Part of a small language model's weights: 2 heads of 64.
Each number is 128 + 24 x the weight over its row's rms, rounded and kept within 0 to 255. Layers, rows and columns count from 0. The size above them is the row's rms in percent of the matrix's.

# layer 13 MLP down (transposed), 384x96, rms 0.0945, rows 198-266, columns 0-47
size [109  94 101 101  93  94 100  97  94 106 101 114 101  95  96  92  95  99  97  90  85  88 115 100 109  99  92 101  93  96  90  84 103 101 112  84  99  90 102  93  94 106  98 119  98 100  98  99 113  95 106 112  93  99 110  94  90 112  92 101 103 101 104  85  99 106  94  92  93]
[[107 119 114 163 166 129 130 140 117 102  76 117 157 120 105  79 128  95 141 124  85 162  86 132 148  87 128 142 142 130 165 144 135  89 130 116 121 117 157 136 118 128 104 117 139 109 118 109]
 [108 106 127 138 166 149 166 131 105 106 113 131 135 120 130 140  94 105 145 109 114 152 155  98  87 108 136 140 116  94 125 121  93 124 161 119 156 105 115 165 145 117 104 127 143 169 128 161]
 [ 96 140 100 123 134  87 146 139 134 117 150 136  75 137 129 132  98 107 127 135 125 153 176 158 126 161 108 109 134 144  73  94 146 126 142 142  97 151 178  85  86 136 132 145 163 162  86 153]
 [144 142 153 135 128 129 119 133 107 112 143 140 121 158 141 153 136 172 162 105 150 111 126 106 121 137 120  98 165 136 149 125 120 122 129 115 181 155 136 147 189 127 170 105  92 132 145  93]
 [142 124 109 131 190 145 110 168 133 123 148 139 118  90 146 136 134 141 112 144 155 140 168 140 127 107  85 156 141 160 116 123 135 114 166 116 151 157 164  90 107 184 195 135 129 126 121  87]
 [155 162 152 136 126 119 126 105  73 145 146 137 151 141 130 130 145 119 148 115 131 154 117 103 153 118  76 110 210 163 134 107 120 117 114 103 138 144 106 149 156 143 128 128 143  88 159 112]
 [137  99 110 143 121 146 131 114 166 110 137 100 131 148 102 137 112 163 174 148 104 139 100 124 146 125 150 156 148 137 136 145 108 105 109 131 142 113 115  99  75 130 148 103 103 125  84 103]
 [176 103  83 106 139 146 121 133 124 165 123 117 117 144 152 124 117 133 127 127 146 131 131 106 112  76 129 117  97 104 136 111 121 147  69 140 158 118 162 143 162 114 143 126 142 121 123  83]
 [188 111 132  77  87 114 155 152 103 139 160 144 126 112 137 128 151 117 115 132 159 143 181 169 111 107  96 164 129 157 130 128 110 109 114 158 122 170 104 113  81 140 122 142  91 123 131 114]
 [159 112 131 124 136 167 154 133 102 120 155 133 122 135 155 122 150 134  83 134 131 131 131 165 102 118 123 145 147 157 159 113 143 110 129 132 140 179 152 114 190 115 180 149 159 142 127 110]
 [152 204 100 164 132 142 108 127 131 122 123 120 103 159 147 102 107 128 107 123 132 104 125 133 106 135 121 154 118 162 124 117 141 118 174 125 136 145 112 154 153 129 124 136 141 151 151 153]
 [141 145 154 146 155 169 160 107 123 112 133 132 111 112 137 134 112 162  87 106 110 153  69  97 104 116 123 161 118 125 135 136 127 111 138 108 143  90 187 119 195  80 125 101 153 127 135 121]
 [141  94 118 132 131 101 142 146  90  97  94 132 136  97  93 119 160 123 113 121 130  50 157  64 156 157 109  94 119  88 148 141 188 107 142 142 158  85 134 157 122 103 123 148 147 154 120 118]
 [143 159 111 112 133  96 147 146 125 145 135 134 137 106 109 151 150  75 126 128 122 119 155 125 148 131 122 119 137 164 175 104 125 127 159 155 115 181  54 136 137 164  88 165 145 138 150 105]
 [125 123 116 118 153 116 144 118 119 143 161  73 122 102 133 113 111 138 102 113 109 164 153 118 122 115 138 152 131 133 148 137  97 144 119  87  97 123 115 162 115 143 140 107 158 116 135 104]
 [160  97 108 167  97 196 142 145 148 118 162 109 157 104 182  91 131 125 144 135 151 120  93 119 129 135 128 156 117 113  96 134 100 127  99 106 132 109 119 171 159 115 158 140 110 148 146  86]
 [144 110 106 119 134 141 102 143 141 118 126 119 118 115 132 107 119 143 122 143 120 116 102 132 107 177 128 133  95 169 117 115 126  94 146 132 125 154 147 112  95 136  84 141 166 121 164 152]
 [114 140 135 140 124 103  89 117 136 132  75  77 154 107 158 147 105 135 131 125 147 135  65 142  83 105 130 128 118 130 155 112 119 144 160  83 108 145 155 135 132 127 167  84 166 118 142 125]
 [125 141 112  73  75 161 119 129 120 127 150 152  96 118 116 145 126 113 125 128  92 151 148 125 128 138 118 171 124 124 164 124 135 137 108 133 162 190 108 143 129 197 130 121 162 133 148 134]
 [130 112 156 101 112 107 127 150 131 137 155 153 120 128  77 145 135 171 116 118 141 156  96 123 113 118  82  95 120 137 115 107 122 123 104  89 128  71 102 153 138 171 103 123 145 101 151  96]
 [152 113 130 134 126 122 173 137  94 168 181 120 164 127 142 156 120 139 176 134 116 115 126 165  88 132 136 117 138 130 124 103 112  97 141 162 140 119 130 137  74 170 129  87 128 175 141 158]
 [129 116 156 117 159  82 124 129 136 142 138 181 128 154 138 118 126 142 158 127 115  97 141 115  83 142 114 143 157 101 152 106 162 164 102 116 125  99 129 132 134 132 154 139 111  84  98 124]
 [115 145 116 127 178 108 101 106 144 140  78 140 101 124 124 105 155 148 145 148 163 113 130 156 175 111 166 123 123 135 132 129 131 157 106 139  73 106 158  72 100 119 109 118 146 132 148 143]
 [178 171 166 146 119 150 107  99 110  99 134 158 129  98 150 106 145 165  99 111 138 167 135 145 104  88  95 134 112 144 140 150 152 127 108 122 107 136 151 164 110 160 105 114 110 125 145 122]
 [125 103 143 163 104 134 142 161 118 131 124 125 142 136  99  88  89 117  91 178 157 135 120 119 119 106 160 125  61 115  72  96 134 105 127 143 120 117 177 101 124 149 150 151 156 126 145 191]
 [105 172 135  99 138 124 124 130 133 108 125 146 128  93 130  86 124 101 108 159 120 147 147  90 162 173 121 157 149 130 117 147 165 138 100 155 151 122 148  68  87 112 124 150 153 119 105 103]
 [141  85 128 138 128 125 111 126 155  92 104 146 114 109 166  85 144  91 123 151 121 158 149 105 101 120 104 139  98 130 107  77 142 150 156 152  92  88 115 137 112  94 132 108 135 167 143 128]
 [136 152 132 110 143 136 103 124 135 133  86  99  98 115 170 158 153 143 114 136 131 123 170 110 136  96 130 115 138 136 165 140 163 105 144 141 133 164  98  82 151 104 175  88 119 152  89  99]
 [140 167 185 168 159 105 118 101 117 131 152 109 139 103 156 150 125 137 115 136 109 150 120 137 156 158 142 125 108 155 148 125 123 116  57 130 108 116 169  95 110 121 152  87 111 131 100 115]
 [167 126 144 116 144 126 131 134 135  91 168 113  95 100 141 131 129 149 175 140 132 135  95 171 158 134 136 160 198 155 133 149 161 151  94 137 123 101 131 148 155 134 168 129 152 128 175 117]
 [100 128 115 129  85 130 166  85 110 135 138 172 137 108 123 145 132 115 148  96 114  92 123 114 123 153 168 113  83 159 179 134 149 149 105 151 116 116 118 164 163 134 133 150 158 118  83 162]
 [109 114 145 119 127 133 108 132 149 137 148 109 113 146 120 148 141 144 144 163  88 105  95 119 148 173 149 115 111 148 144 153 153 166 121 104 112 100 124 106 117 129 126 138 118 130 115 117]
 [118 117 127 122 101 141 160 159 110 121  97 125 120 153 148 123 147 158 155  98 137 132 132 141 112 143 173 156 216 125  99 102 156 167 126 148  95 120 155 147 150  90 102 154 189 115 123 118]
 [128 169 136 113 121 125 165 130 132 107 186 137 177 142 135 169  87 133 124 111 116 140 115 126 128 149 134 133 128 113 118 168  83 161 137 164 168 128 151 118 122 168 129 154 130 112 119 104]
 [130 151 137 158 126 102 129 127 111  90 162 129 131 118 164 140 143 116 150 131 123 136 123 123 100  92 146 167 158 129 108 127 140 135 107 117 152 169 158 133 109 156 189 161 148 131 156 105]
 [142  74 102 131 116 162 140 131 126 126 149 113 107 179 155 153 120 126 150 138  88 131 175 127  84 133 166 130 102 148 153 148 151  85 138 165 117 131  99 125 119 131 172 131 140 150 133 160]
 [ 91 140 148 101 126 162  83 163 111 131 122 131 143 158 118 133 115 167 134 127 143  93 120 126 135 163 134 132 107  88 139 115 132 149 112 121 119  91 125 118 147 100 100 148 101 109 121 126]
 [ 92 179  82 107 110 127 105 145 111 107 133 153 113 116 135 142 143 122 101 145 136 122 171  85 118 111 101 109 141  96 126 148 136 142 184 105 119 183 171 165 130 110 124 116 104  69 124 130]
 [145 138 127 110 180 130 111 134 137 113 155 145 110 115 137 122 144 120 118 144  89 130 155 111 160 153 141 121 130 130 127 147 102  92 140 107 112 151  86 133 140 127 127 161 143 167 127 164]
 [171 132 123 110 156 160 101 139 134 137 138 118  99 119 117  99 113 122 108  99 140 171 153 103 141 124  96 114 113 123 138 126 115 100 135 107 126  90 180 141 151  78 111 102 110 143 125 116]
 [147 122 127 148  76 120 109 113 135 139 138 110 154 126 104 168 158 126 146 126 129 105 124 106  89 133 152 127 116 119 163  72 106 125 134  94 118 128 122 111  93 121  95 143 117 121 115 152]
 [137 105 110  94 132  71 102  86 124 122 111 147 142 156 148 111 141 110 122 137 101 148 109 175 142 158 133 119 150 123 128 138 136 127 103 156 135 119 119 141 148 138 129 147 119 177 101 124]
 [115 127  80 128 116 129 145  85 109 134  87 101  90 155 130 143 161 120 134 101  46 154 151 103 139 127 129 108 100 138 171 139  89 143  97 123 160 163 108 140  78 146 150 157 118 123 140 146]
 [138 155 170 160 174  95 129 129 163 108 154 162 132  81 114 141 141 131 103 106 110 124 123 134 136  54 114 144 132 149 106 144 119 170 111 113  93 132 140 115 115 127 135 119 135 113  87 118]
 [102  80 137 145 116 113 106 139 112  84 132 129 130 113 117 130 142 119  98 142 130 103 146  96 132 119 119  93 160 119 114 154 146 136 153 131 168 176 132 105 173 191 144 151  95  88 113 113]
 [143 122 127 171 132 150 119 119 130  99 148 138  89 146 140  91 105 117 103 122 110 170 127 123 138 126 156 142  91 137 121  99 126 112  99 130 128 121 148 139 146 122 123 118 146  95  78 169]
 [119 155 130 123 135  94  63 150  83 137 105 118 165 125 111  90 118  69 147 134 166  98 113 106 145 123 106 130 160  83 110  62 114 133 128 114 118 109 166 139 135  85 143 160 130 118 113 106]
 [138 116 139 160  91 141 130 117 109 152 155 132 129 127 168 130 157 146 167 107 115 149 206 149 126  85 145 138  90 141 139 121 127 135 102 154  95 118 115 115 107 103 110  64 128 147 100 134]
 [100 111 120 160 103 101 137 151 111  74 148 141 104 126 123  97 149 117 134 144  90 121 135 119 174 108  86 137 118 126 154 159 158 129 136  96 144 112 148  83 161 137 132 133  85  85 121 126]
 [154 135 112 152 119 129 140 128 114  98 127 108 121 156 126 152 114 148 175 141 134 162 127  93 150 154  74 149  92 111 141 148 167  97  96 143 127 100 114 122 122 145 169 110 112  71 151 169]
 [119 148 144 101 129 103 137 141 134 100 130 132 136 107 131 113 161 128 100 137 122 127 121 101 162 144 143 155 144 166 132  85 130  88 137 161 109  92 183 194 130 143  99  83 135 108 162 118]
 [151 144 117 112 107 126 128 139 150 154 167  99  91  78 126 130  94 119 100 107 160 117  84 100  99 144 100 129  99 109 179 118 146 120 187 137 147 123 143 113 117 135 126 164  89 125 127 137]
 [100 121  69 116 132 137 145 142 151 130 131  78 105 143 100 133 123 123  73 114 100 107 204 111  99 146 167 108 131 127 147 143 185  89 144  99 152 113 164 106 130 132 134 144  85 128 122 161]
 [171 143 138 132  98 132 121 141 111 120 131 141 115  87 139 129 105 111 143 135 146 116  90 111 122 151 168 132  60 173 134 126 144 140 116 159 111 111  85 129 119  96 136 166 143 127 124 144]
 [128 140 138 131 163 117 135 116 111 116 136 164 139 116 145  93 136 113 122 126 153 146 108  83  93 133 133 149 144 147 129 138 108  94 131 112  97 163 140 127 127  81 129 133 101 147 109 103]
 [131 155 135 133 113 106 157  89 110  96 141 142 129 139 146 133 140 120 137 110 156 157 122 125 137 116 129 106  94 118 132 140 164 102 104 134 128 143 123 113 105 181 106 157  97 123 128 128]
 [123 122  94  91 144 149 123 135 169 113 124 129 135 169 120 116 164 125 198 124 121 114 157 138 136 141 132 130 168 129 167 160 128 110 116 174 177 110 112 106 111 181 126 129 122 141 140 102]
 [ 98 115 130 126 144 132 118 142 125 146 100  91 156 144 110 103 130 133 179 133 137 152 119 115 131 128  94 124  96 158  98 101 119 124 135 171  95  92 156  95  48 123 132 103 140 137 119 124]
 [161 139 178 131 140 128 113 152 159  93 131 139 107  68 114 130 120 159  81 113 136 144  76 124 117 166 113 122 155 111 156 128 118 132 139 123 145 142 128 153 181 110 121 115 111 118 120 122]
 [124 158 112 150 113 129 121  98 109 107 106 157 145 181 158 139 153 143 103 139 169 154 102 109 149 118 119 122 114 121 106 140 138 117  91 135 152 105 155 136 149 141 156 114 141 118 146 120]
 [131 114 134 125  90 174 153 132 138 134 118 144 164 144 120  96 128 122 172 126 159  92 177 132 152  80 135 130 114 117 124 142 116  73 123 161  89 102 165 164 115 155 134  74 119 136 108 116]
 [140 125 139  98  75 148 170 179 110 119 113 144 121 148 132 144 117 142 143 112 142 133 173 120 108 156 154 117 201 133 108 121 143  88 160 163 124 158 110 151 139 110 128 140 112 120 114 129]
 [122 126 141 134 141 140 130 102 164 146  92 172 124 118 109 123 115  74 102 128 130 115  74 135 118 154 141 127 160 133 127 140  95 149  88  97 132 122 116 164  85 125 144  70 143 157 172 138]
 [111 103 173  99 132 132 145 117 135 161 173 121 105 130 146 149 156 165 163 168  83 165 145 105 136 120 126 137 127 149 119 163 151  97 122 125 116 165 114 114  91 126 102 159  84 151  87 117]
 [141  91 120 130 130 110 131 148 132 139 159 105 143 142 119 141 118 161 151 141 112 156 114  77  77 131 161 130 101 126 142 122  93 116 131 153 120  75 190 132 108 134 143 106 125 151 138 138]
 [166 118 109  80 171 142 109 138 156  97 140 175 134 137 119 117  86 104 152 128  90 115 139 128 100 135 147 127 112 147 121 124 122 128 114 152 107 132 111 114 199  85 144 118 125 130  91 182]
 [ 87 132 113 145 169 131 133 124 151 128  97 120 148 109 146 143 106 119 113 145 123  97 145  79 132 134 176  95 140  95 131 167 157 115 140 159 128 125 112 137 170 128 130 134 151 154 141 160]
 [166 139 157 130 153 156 120 134 139 116 117 104 170 113 136 131  81 140 120 117  99 118 105  78 144  89 146 140 188  81 127 110 106 105 116  94 122 127  55 146 151 102 108 121 164 120 119 119]
 [145 157 123 152 100 141 133 156  89 162  86 133 129  84 100 126  98  97 147 127 139 107 149 126 163 144 166 124 129 118 144 129  98 115 172  83 111 109 106 146 106 126 124 155 165  76 108 115]]
# layer 13 MLP up, 384x96, rms 0.0921, rows 199-267, columns 0-47
size [102 113  94  91  90 103 101  97 102  99  91 104 113 107  88  85 107 100  95  93 100 113 100  94  97  98 102  94  99  90  85  99  93 100  90 101  88 103  94  98 101  97 116  92  99  93  97 108 101 105 115  90 100 106  91  92 115  87  95 105  96 101  93  99 110  96 100 102 103]
[[119 118  93 129  69 135  83 158 121 126 142 140 104 154 163  99 144 112 103 154  95 159 147 134 135 122 135 143 142  77  72 153 141 120 139  86 142 133 152 145 132 143 130 158 149  92 118 120]
 [102 109 158 119 102 138  87 108 135 139 113 202 165 145 113 119 116 160 112 112 124 133 150 141 104 172 102 111 144 178 122 130 149 106 118  94 118 128 115 105 183 151  84  79 121 115 156 138]
 [148 118 134 116 113 119 121 118 152 145  81 114 115 132 137  92 100 132 115 165 118 111 146 156 113 123 148 134  99 124 143 150  91 114 187 116  82 116  50 138  97 132 119 161 149 120 128 128]
 [127 112 146 140  63 106 137 154 102 147 132 124 149 152 100 144 112 113 125 140 172 131 130 126 150 106 145 112 112 122  93 108 129 145 123 141 127  83  84 157 154 108 107 139 119 120 145 162]
 [108 133 141 128 111 113 126 130 141 122 149  94  70 121 100  87 100 106 112 125 121 139 184 135 169 112 134 151  68 129 111 131 139  91 151 131  98 122  84 145 116 118 143 133  98 129 128 169]
 [135 115 109 150 129 111 110 191 110 138 112  93 124 134 139 141 118 126 109 155 142 117 150 151 132 154 117 135 158 113 141 125 104 115  83 162 115 155 121 128 148 173 116 111 133  97 103 158]
 [134 152 122 101 105 115 122 131 156 158 136 140  98 135 133 139  86 113 133 146 144 136 135 113 140 108 151 128 115 122 102 172 147  92 145 150 171 137 118 105  75 106 139 172 144 124 158 103]
 [ 79 134  66 186 172 134 149 140 141 118 116 143 148 122 104  99 113 150 135 131 129 117 100  92 153 129 109 115 139 114 133 118 146 103 119 114 127 114 113 137  91 122 142 125 170 113 122 157]
 [120 169 138 171 149 127 140 123 109 155 148 109 113 170 117 128 127 112 131 127 102 148 133 143 114 127 109  61 133  99  97 115 142 123 129 107 128 129 104 153 139 133  43 112 137 133  96 130]
 [120 109 129 126 117  41 132 151 111 164 155 153 127 136  72 134 125 160 153  80 151 147 138 156 143  71 122 103 122 156 105 136 102 109 131 110 122 138 132 116 107  85 120 129 137 170 153 103]
 [100 140 114 121  72 129 135 129  78 155 133 112 178 109 114 116 131  72 147 144 107 136 155 162 118 143 114 140 118 133 118 116 121 139 116 115  85 184  76 145 102 168 142 125  84  87 114 153]
 [153 122 121 163 119 148 125 117 114 104  98 176 152 102  85 138  86 120 137 153 183 141 171 188 120 163 137 144 154 106 158 176 171 127 146 121 152  89  86 134 123 187 118 142 119 125 168 121]
 [ 93 128 155 132 122 128 102 140 126 171 116 142 118 122 129 156  87 119 144 158 101 116  97 179  95 122 112  97  95 141 138 117 147 130  87 107 131 161 135 149 156  76 149  97 133 149 119 137]
 [142 136 109 188 120  96 148 142 128 114  75 104 142 126 103 103 166 172 132 133 164 128 132 124 137 143  92 116 158 121 146 159 117 139 125 159 165 119  47  94 104  98 118 137 116 113 103 102]
 [115 109 134 139 127 115 165 118 150 155 184 110 128 140 134 103  87 174 113 105 149 158 117 130 121 126 103 150 128 145 122 127  84 127 126 144 121 138 114 140 138 150  98 178 132 140 156 153]
 [152 169 141 161 119 132 149 131 115 171  85 133 153 155  88  81 102 141 171 143 146 112 137 131 132 121  79  98 156 101 107 155 129 131 152 114 102 128 143 132 160 117 111  78 145 116 107 138]
 [122 173 138 104 119  77 141 130 120 139 121 161 153 127 131 138  86  95 152  89 119 150 134 134  91 129 111  89 128 128 149 143 109 137  80 127 136 184 106 130 103 129 110 136 147 135 180 114]
 [121 153 134 125 120  98 160 139  94 131 107 123 164 137 101 129 117 141  98 149 139 150 124 176 101  83 138 180 122  97 124 130 144 158 107  86 110 133 121 121 134 124 165 117 114 138 120 145]
 [152 104 144 128 141 157 145  92 114 124 120 114  99 118 187 175 122  88 109  96 108 150 154 148 137 136 108 132  96  81  83 115 140 111 146 132 123 152 155 139 137 140 178 144 167 153 112 112]
 [139 148 146 122 151 138 101 151 171 180 152 196 103 112 122 108 113 103 121 167 131 135 116  97  87 145 103 144  92  83 126 124 153 174 133  88 133 133  91 125 180  84 151 106 136 140  85 151]
 [133 106 130 111 164 137 179 129 131 144 137 158  82 119 141  98 125 166  89 152 152 134 157 155 160 152 125 135 118 106 144 145 112 119 118  98 117 190 162 161 123 138 128 118 151 129 154  77]
 [177 117 153  62  83 147 101  72 149 168 166 155 152 145 132 139 101 156 148 123 136  93 118 138 105 124 142 130 129 108 157 153  88 138 116  90 111 125 117 142 113 147 121 118  80 148 138 162]
 [132 159 152 160 137  79  88 147 130 110 110 135 141 142 113 119 132 119 110 140 114 167 127 118 149  85 126 100 142  79 147 132 101  85 115  89 143 126  24 134  86 134 114 138 134 118 124 152]
 [129 132 135 109 109 123 113 110 128 133 164 188 118  78 146 167 103 177 107 126  82  95 122 131 161 124  96 153 166 148 156 102 183 175 149 119 136 128 156 121 137 145 101 113 157 113 119  83]
 [149 110 106 131 119  98  97  93 104 172 141 157 153 101 119 139 108 118 119 117  88 141 135 115 142 135 126 108 125 143 142 100  96 152 147 106 172  84 129 159 132 138 109  91 137 130 121 128]
 [ 66 127 166 116 161 157 135 123  96 109 127 130 155 127 147 139 107 139 125 129  90 125  97 133 102 167 109 101 108 150 104 115  83  86 123 104 134 162 118 146 151 156 139 163 144 143 112 131]
 [146 117 137 112 109 116 133 119 170 139 126 183 161 127 108 116 139 102 139 145 131  92  89 130  90 176 142 113 142 135 125 128 106 139 105 112 117 141 135  95  95 177 106 109 136 105 135 182]
 [113 151 128 129 164 105 164 113 118 122 107 111  94 118 145 116 111  90 150  87 178 116 123 105 126 132 121 115 120 124  73 144 118 143 102  84 119 162 138 132 113 148 132 136 154 125 147 118]
 [120 120 143 145 125 128 197 108  90 121 145 143 143 129 151 135  87 135 102 155 123 123 148 110 124 137 177 152 139 142 126 129 126 117 165 105 155 124 116 121 111 135 131 160 177  83 132 142]
 [116 123 155 149 109  87  97 115 118 132 106 107 120  95  73 120 122 122 161 140 161 139 127 149 151 106  75 143 117 130 117  89 122 107 108  82 117  86 130 107 132 118 148  93 113 131  94 129]
 [167 122 114 155 108  71 163  74 122 126 127 138 119 100 138 133 108 120 145 123 169  97 141 100  78 106  88 113 134  80  97 100  50 138 174 144 160 138 132 125 135 111 129 121 131 130 135 145]
 [128 172 135 149 184 106 126 146  90 149 134 137 149 151 121 122 102 123 108 127 171 143  88 143 143 128  93 134 112 112 143 124 148 110 130 105 144 112  63 126 126 131 134 113 150  89 143 149]
 [151  90 127 133 135 150 131 142  83 108 130 128 107 108 109  97  96  90 143 136 154 167 154 147  99 147 135 115  96 138 109 124 166 135 111  93 162 130 149 147 111  95 104 114 136 128 141 116]
 [ 73 144 135 120 138 149 126 125 159 138 121 131 163 126 141 142 113 123 147  96 141 149 148 122  78 130 102  87 173 100 100  99 155 135 157 114 122 120 159 143  99 151 134  99 181 108 158 135]
 [193 172 114 155  93 143 123 134 128 128 160 129 151 144  99 104 127 134 111 163 170 102 158 137 156 125  69 111 106 118 112  90 123 118 173  86 136 112 109 138 133 111 134 103 158 164 116 119]
 [ 96 123 132 128 100  76 135 100 148 165 166 128 157 155 151 162 152 100 110 147 110 128 141 128 105 117 125 135  90 120 125 130 103 106 113 102 115 141 122 103 139 164 117 115 101  97  96  84]
 [108 141 164 146 158 100 146  97 154 113 111  85 116 177 152 121 133  92 139 110 135 115  87 141 172 106 119 115 103 152 141 103 142  97 114  85 139 116 141 128 116 164 117 111 155 158 108 131]
 [124 118 104 132 102  87 121 128 164 137  71 152 111 117 138 128 156 122 153 102 182 126 108 154 125 150 133 101 117 102 149 107 102 122 167 143 145 100 156 124 131 152 154 128 169 119 137 141]
 [150  73 125 117  79  88  90 138 164 127 107 107 146  99 158 139 137 136 137 129 132 133  90  91 131  93 120 138 149 115 151 150 148 145 141 116 142 150 124  99  66  85  94 127 163 144 149 133]
 [135 100 134 149 146 114 151 102 127 124 102 138 129 112 106 133 143 145 118 154 144 159 127 124 115 111  77 106  96 142 108 106 148 143  83  93 103 132  92 111 158 100 138 114 151 183 160 148]
 [124 132 121 166 109 162 165 139 129 131 120 121 126 106  94 113 127 161 188 131 166 123 129 122 102 127 146 121  68 150 151 171 101 129 188 125 108 152 126 140 118 104 128 115 146  93 134 103]
 [120 126 145 158 106 139  63 134 109 113 126 148 150 173 108 135 163 124 146 140 138 136 163 146 111 129 119 141 122 173  89 132 159  84 130 131 117  99 148 161 129  93 129 109 161 135 103 119]
 [ 96 130 145  94  92 170 148 101 111 146 125  89 115 116 117 128 134 140 105 130 125 124 148 159 130 146 145 122  90  91 128 117 123  92 140  96  91 142 147 148 104 157 143 183 147 191  91 119]
 [123 127 142 181  97 121 150 122 148 114 106  84 107 120 117 176 108 172 127 140 127 114 157 154 121 107 155 137  97 119 154 102 102 110 151 160 102 110 135 133 108 132 108 130 141 128 122 110]
 [ 59 109 114 130  98 148 150 142 131 121 113 147 144 172 154 122  93 112 185 142 152 143 170 126 143 146 120 103 127 182 112  92 140  75 114 103 147 104 167 105 154 167 125 123 133 138 130 134]
 [ 98 150 104 129 168  92 175 117 112 118 137 109 128 111 157 149  90 170 131 167 133 168 108 127 185 153 105 145 114 123  83 132 139 151 144 144 117 145 116 112 136 126 101 121 142 125 138 118]
 [114  95 100 130 132 172 133 121 116 171 156 129 147 120 108 122  70 122 111 171 109 104 108 134 146 107 151 113 122 116 100 114 141 149 169 104 162 154  97 155 165 110 115 169 120 103 130 122]
 [ 94 140 129 175 104 139 127 142 128 147 159 144 137 167 128 100  94 136 164 125 144 151 145 137 123 136 113 112 158 142 133 172 125 125 118  66  89  85 100 102 126 144 115 123  49 125 143 129]
 [120 126 139 114  95 140 142 128 111 166 141 151 121 111 101 134 127 137 126 146 150 135 109 161 126 115 163 114 153 127 121  81 156 117 135  93 174 121 108 161 124 133 133 112 153 157 122 149]
 [125 127 122 112  87 120 129 131  99 117 102 115 101  77  98 175 121 139 120  96 124 128 123  83 109 124 148 148 120 117  99 143 143  96 101 133  90 140 128 147 148 159 114  92 139  93 124 161]
 [143 140 115 122 130 102 119 149 150 162 163 122 146 124 128 143 131 135 177 124 149 154 122 123 181  73 125 108 113 103 164  74 137 110 128  93 101 123 150  85 138 122 145  94 160 129 157 155]
 [125 139 146 143 110 131 146 103  80  48 127 163 141 143 124 108 109 167 152 135 123 132 122 132 118 157 110 141 135 108 120 142 109 145 129  87 127 113 130 160 102 137 104 108 155  82 113 151]
 [ 84 137 141 117 137 160 137 114 132 119  97 114 112 172 121 115 156 154 143 124 105  87 186 114 139  61 129 134 166 126  82 109 155 111 142  99 136 106 106 133 141 131 118 136 141 155 149  78]
 [ 75 135 109 107 101 124 138 107 126 157 153 150 149 157 172 119 103 151 146 118 131  82 165 122  97 153 110 146 129 133 125 118  84 128 152  96 110  86 149 119 164 197  94 130 126 129 136 147]
 [140  96 140 131 139 141 118 194 126 127  94 115 120 137 139 114 142 114 178 132  92 156 138 135 150 176 110 112 164 108 143 140 108 131 135 137 128 148 147 136 126  80 142  94 133 143 161 124]
 [117 113 144 154  83  97 171 140 139 167 139 139 112 124 122 108 151 138  80 133 149 126 132 146 181 124 147 114  86 114 138 153  78 128 159  99 113 155  93 129 117 106 136 152  98 120 140 117]
 [131 166 112 108 101 115 113 108 126 122 121 117  94  82 155 140 140 146 120 114 157 100 157 161 118 144 141 167 102 152 103 153  86 152 110  99 122 170 112 130 144 106 121 111 114 115 168 129]
 [113  99 109 149 114 131 129 111 124 155 110  95 128 139 135 118 157 111 137  87 103 123 179 142 155  99 126  98 104 100 118 100 158 146 146 101 105 167  70 171 104 134 105 110 152 194 129 133]
 [127 106 117 162 134 172 147 171 107 149 115  96 106 156 145 146 179 109 119 137 138 150 104 132 135 118 126 128 105 124 127 142 173 117 119 135 156 174 145 121 132 123  78 135 111 134 165 137]
 [137 128 163 147 153 114 112 142 146 162  86 147 105 117  96  89 117 122 152 145 120 113 151 141 125 189  85 127 147 135 113 127 119 134 110 106 140 139  62 161 140 122 151 170 153 116 137 135]
 [132 117 113 170 127  75 139 110 108 116  59 128 142 139  97 126  89 115 108 156 184 140 148 115 117 152 104 111 125 149 105  91 144  97 134 135 125 112 131 110 152 166 130 145 125 133 147 107]
 [140 141 161 115  76  96 131 141 152 150 101  95 132 172 134 117 132 149 105 110 146 156 138 116 108 127 113 143 116 110  99 165 136 147  97  90 132 155 145 111 112 147 128  86 152 114 113  99]
 [ 96 104 122 119 137 142 154 123  93  90  86 144 166 155 131 133 161  78  96 110 140 122 125 135 152 147  95 123 144 110 140  95 125 132 145 162 114 156 110 152 142 100 114 125 168 140 152 142]
 [110 146 162 120 135 123 115 124 110 154 121 116 113 114 149 128 128  84 119  90 144 146 104  97 108 153 111 144 113 128 136  96 127 137 159 144 146 138 117 109 137  78 128 104 146  95  94 218]
 [ 89 136 110 138 115 124 119 118  68 151 155 155 161 138 172 108 152 175 152 148  94  72 127 122 115 106 119 122 126 104  90 136 122 137 116 104  90 106 125 121 119 119 123 150  92 113 140 162]
 [141 121 109 143  60 152 148 151 112 163 157 128 131 129 107 115 139 159  99  94 129  95 158 102 104 132 121 137 101 160 140 135  84 121 130 140 134 137 144 140 103 143 117 129 120 147 115 123]
 [142  97  92 165 124 133 132 115 136 127  95 120 127 160 118 143 125 180 114 112 151 184 144 117 107 129  97  99 141 149 145  80 142 100 132  87 125 120  94 139 115  95  91 124 170 127 130 106]
 [138 139  71 124 131 129  99  87 131 180 137 121 127 153  90 121 124 122 140 157  84 132 106 101  87 152  92  97 115 154 134 152 135 118 102 122 127 127 186 113 136  92 164  89  93 148 115 116]
 [119  99 114 135 105 134 119 147 113 173 121 185 124 153 136 116 108 154  98 174 149  93 132 136 114 133 131 126 121 133 118 137 100 129 145  98 125  98  89 111  91 133 122 131 154  88 126 157]]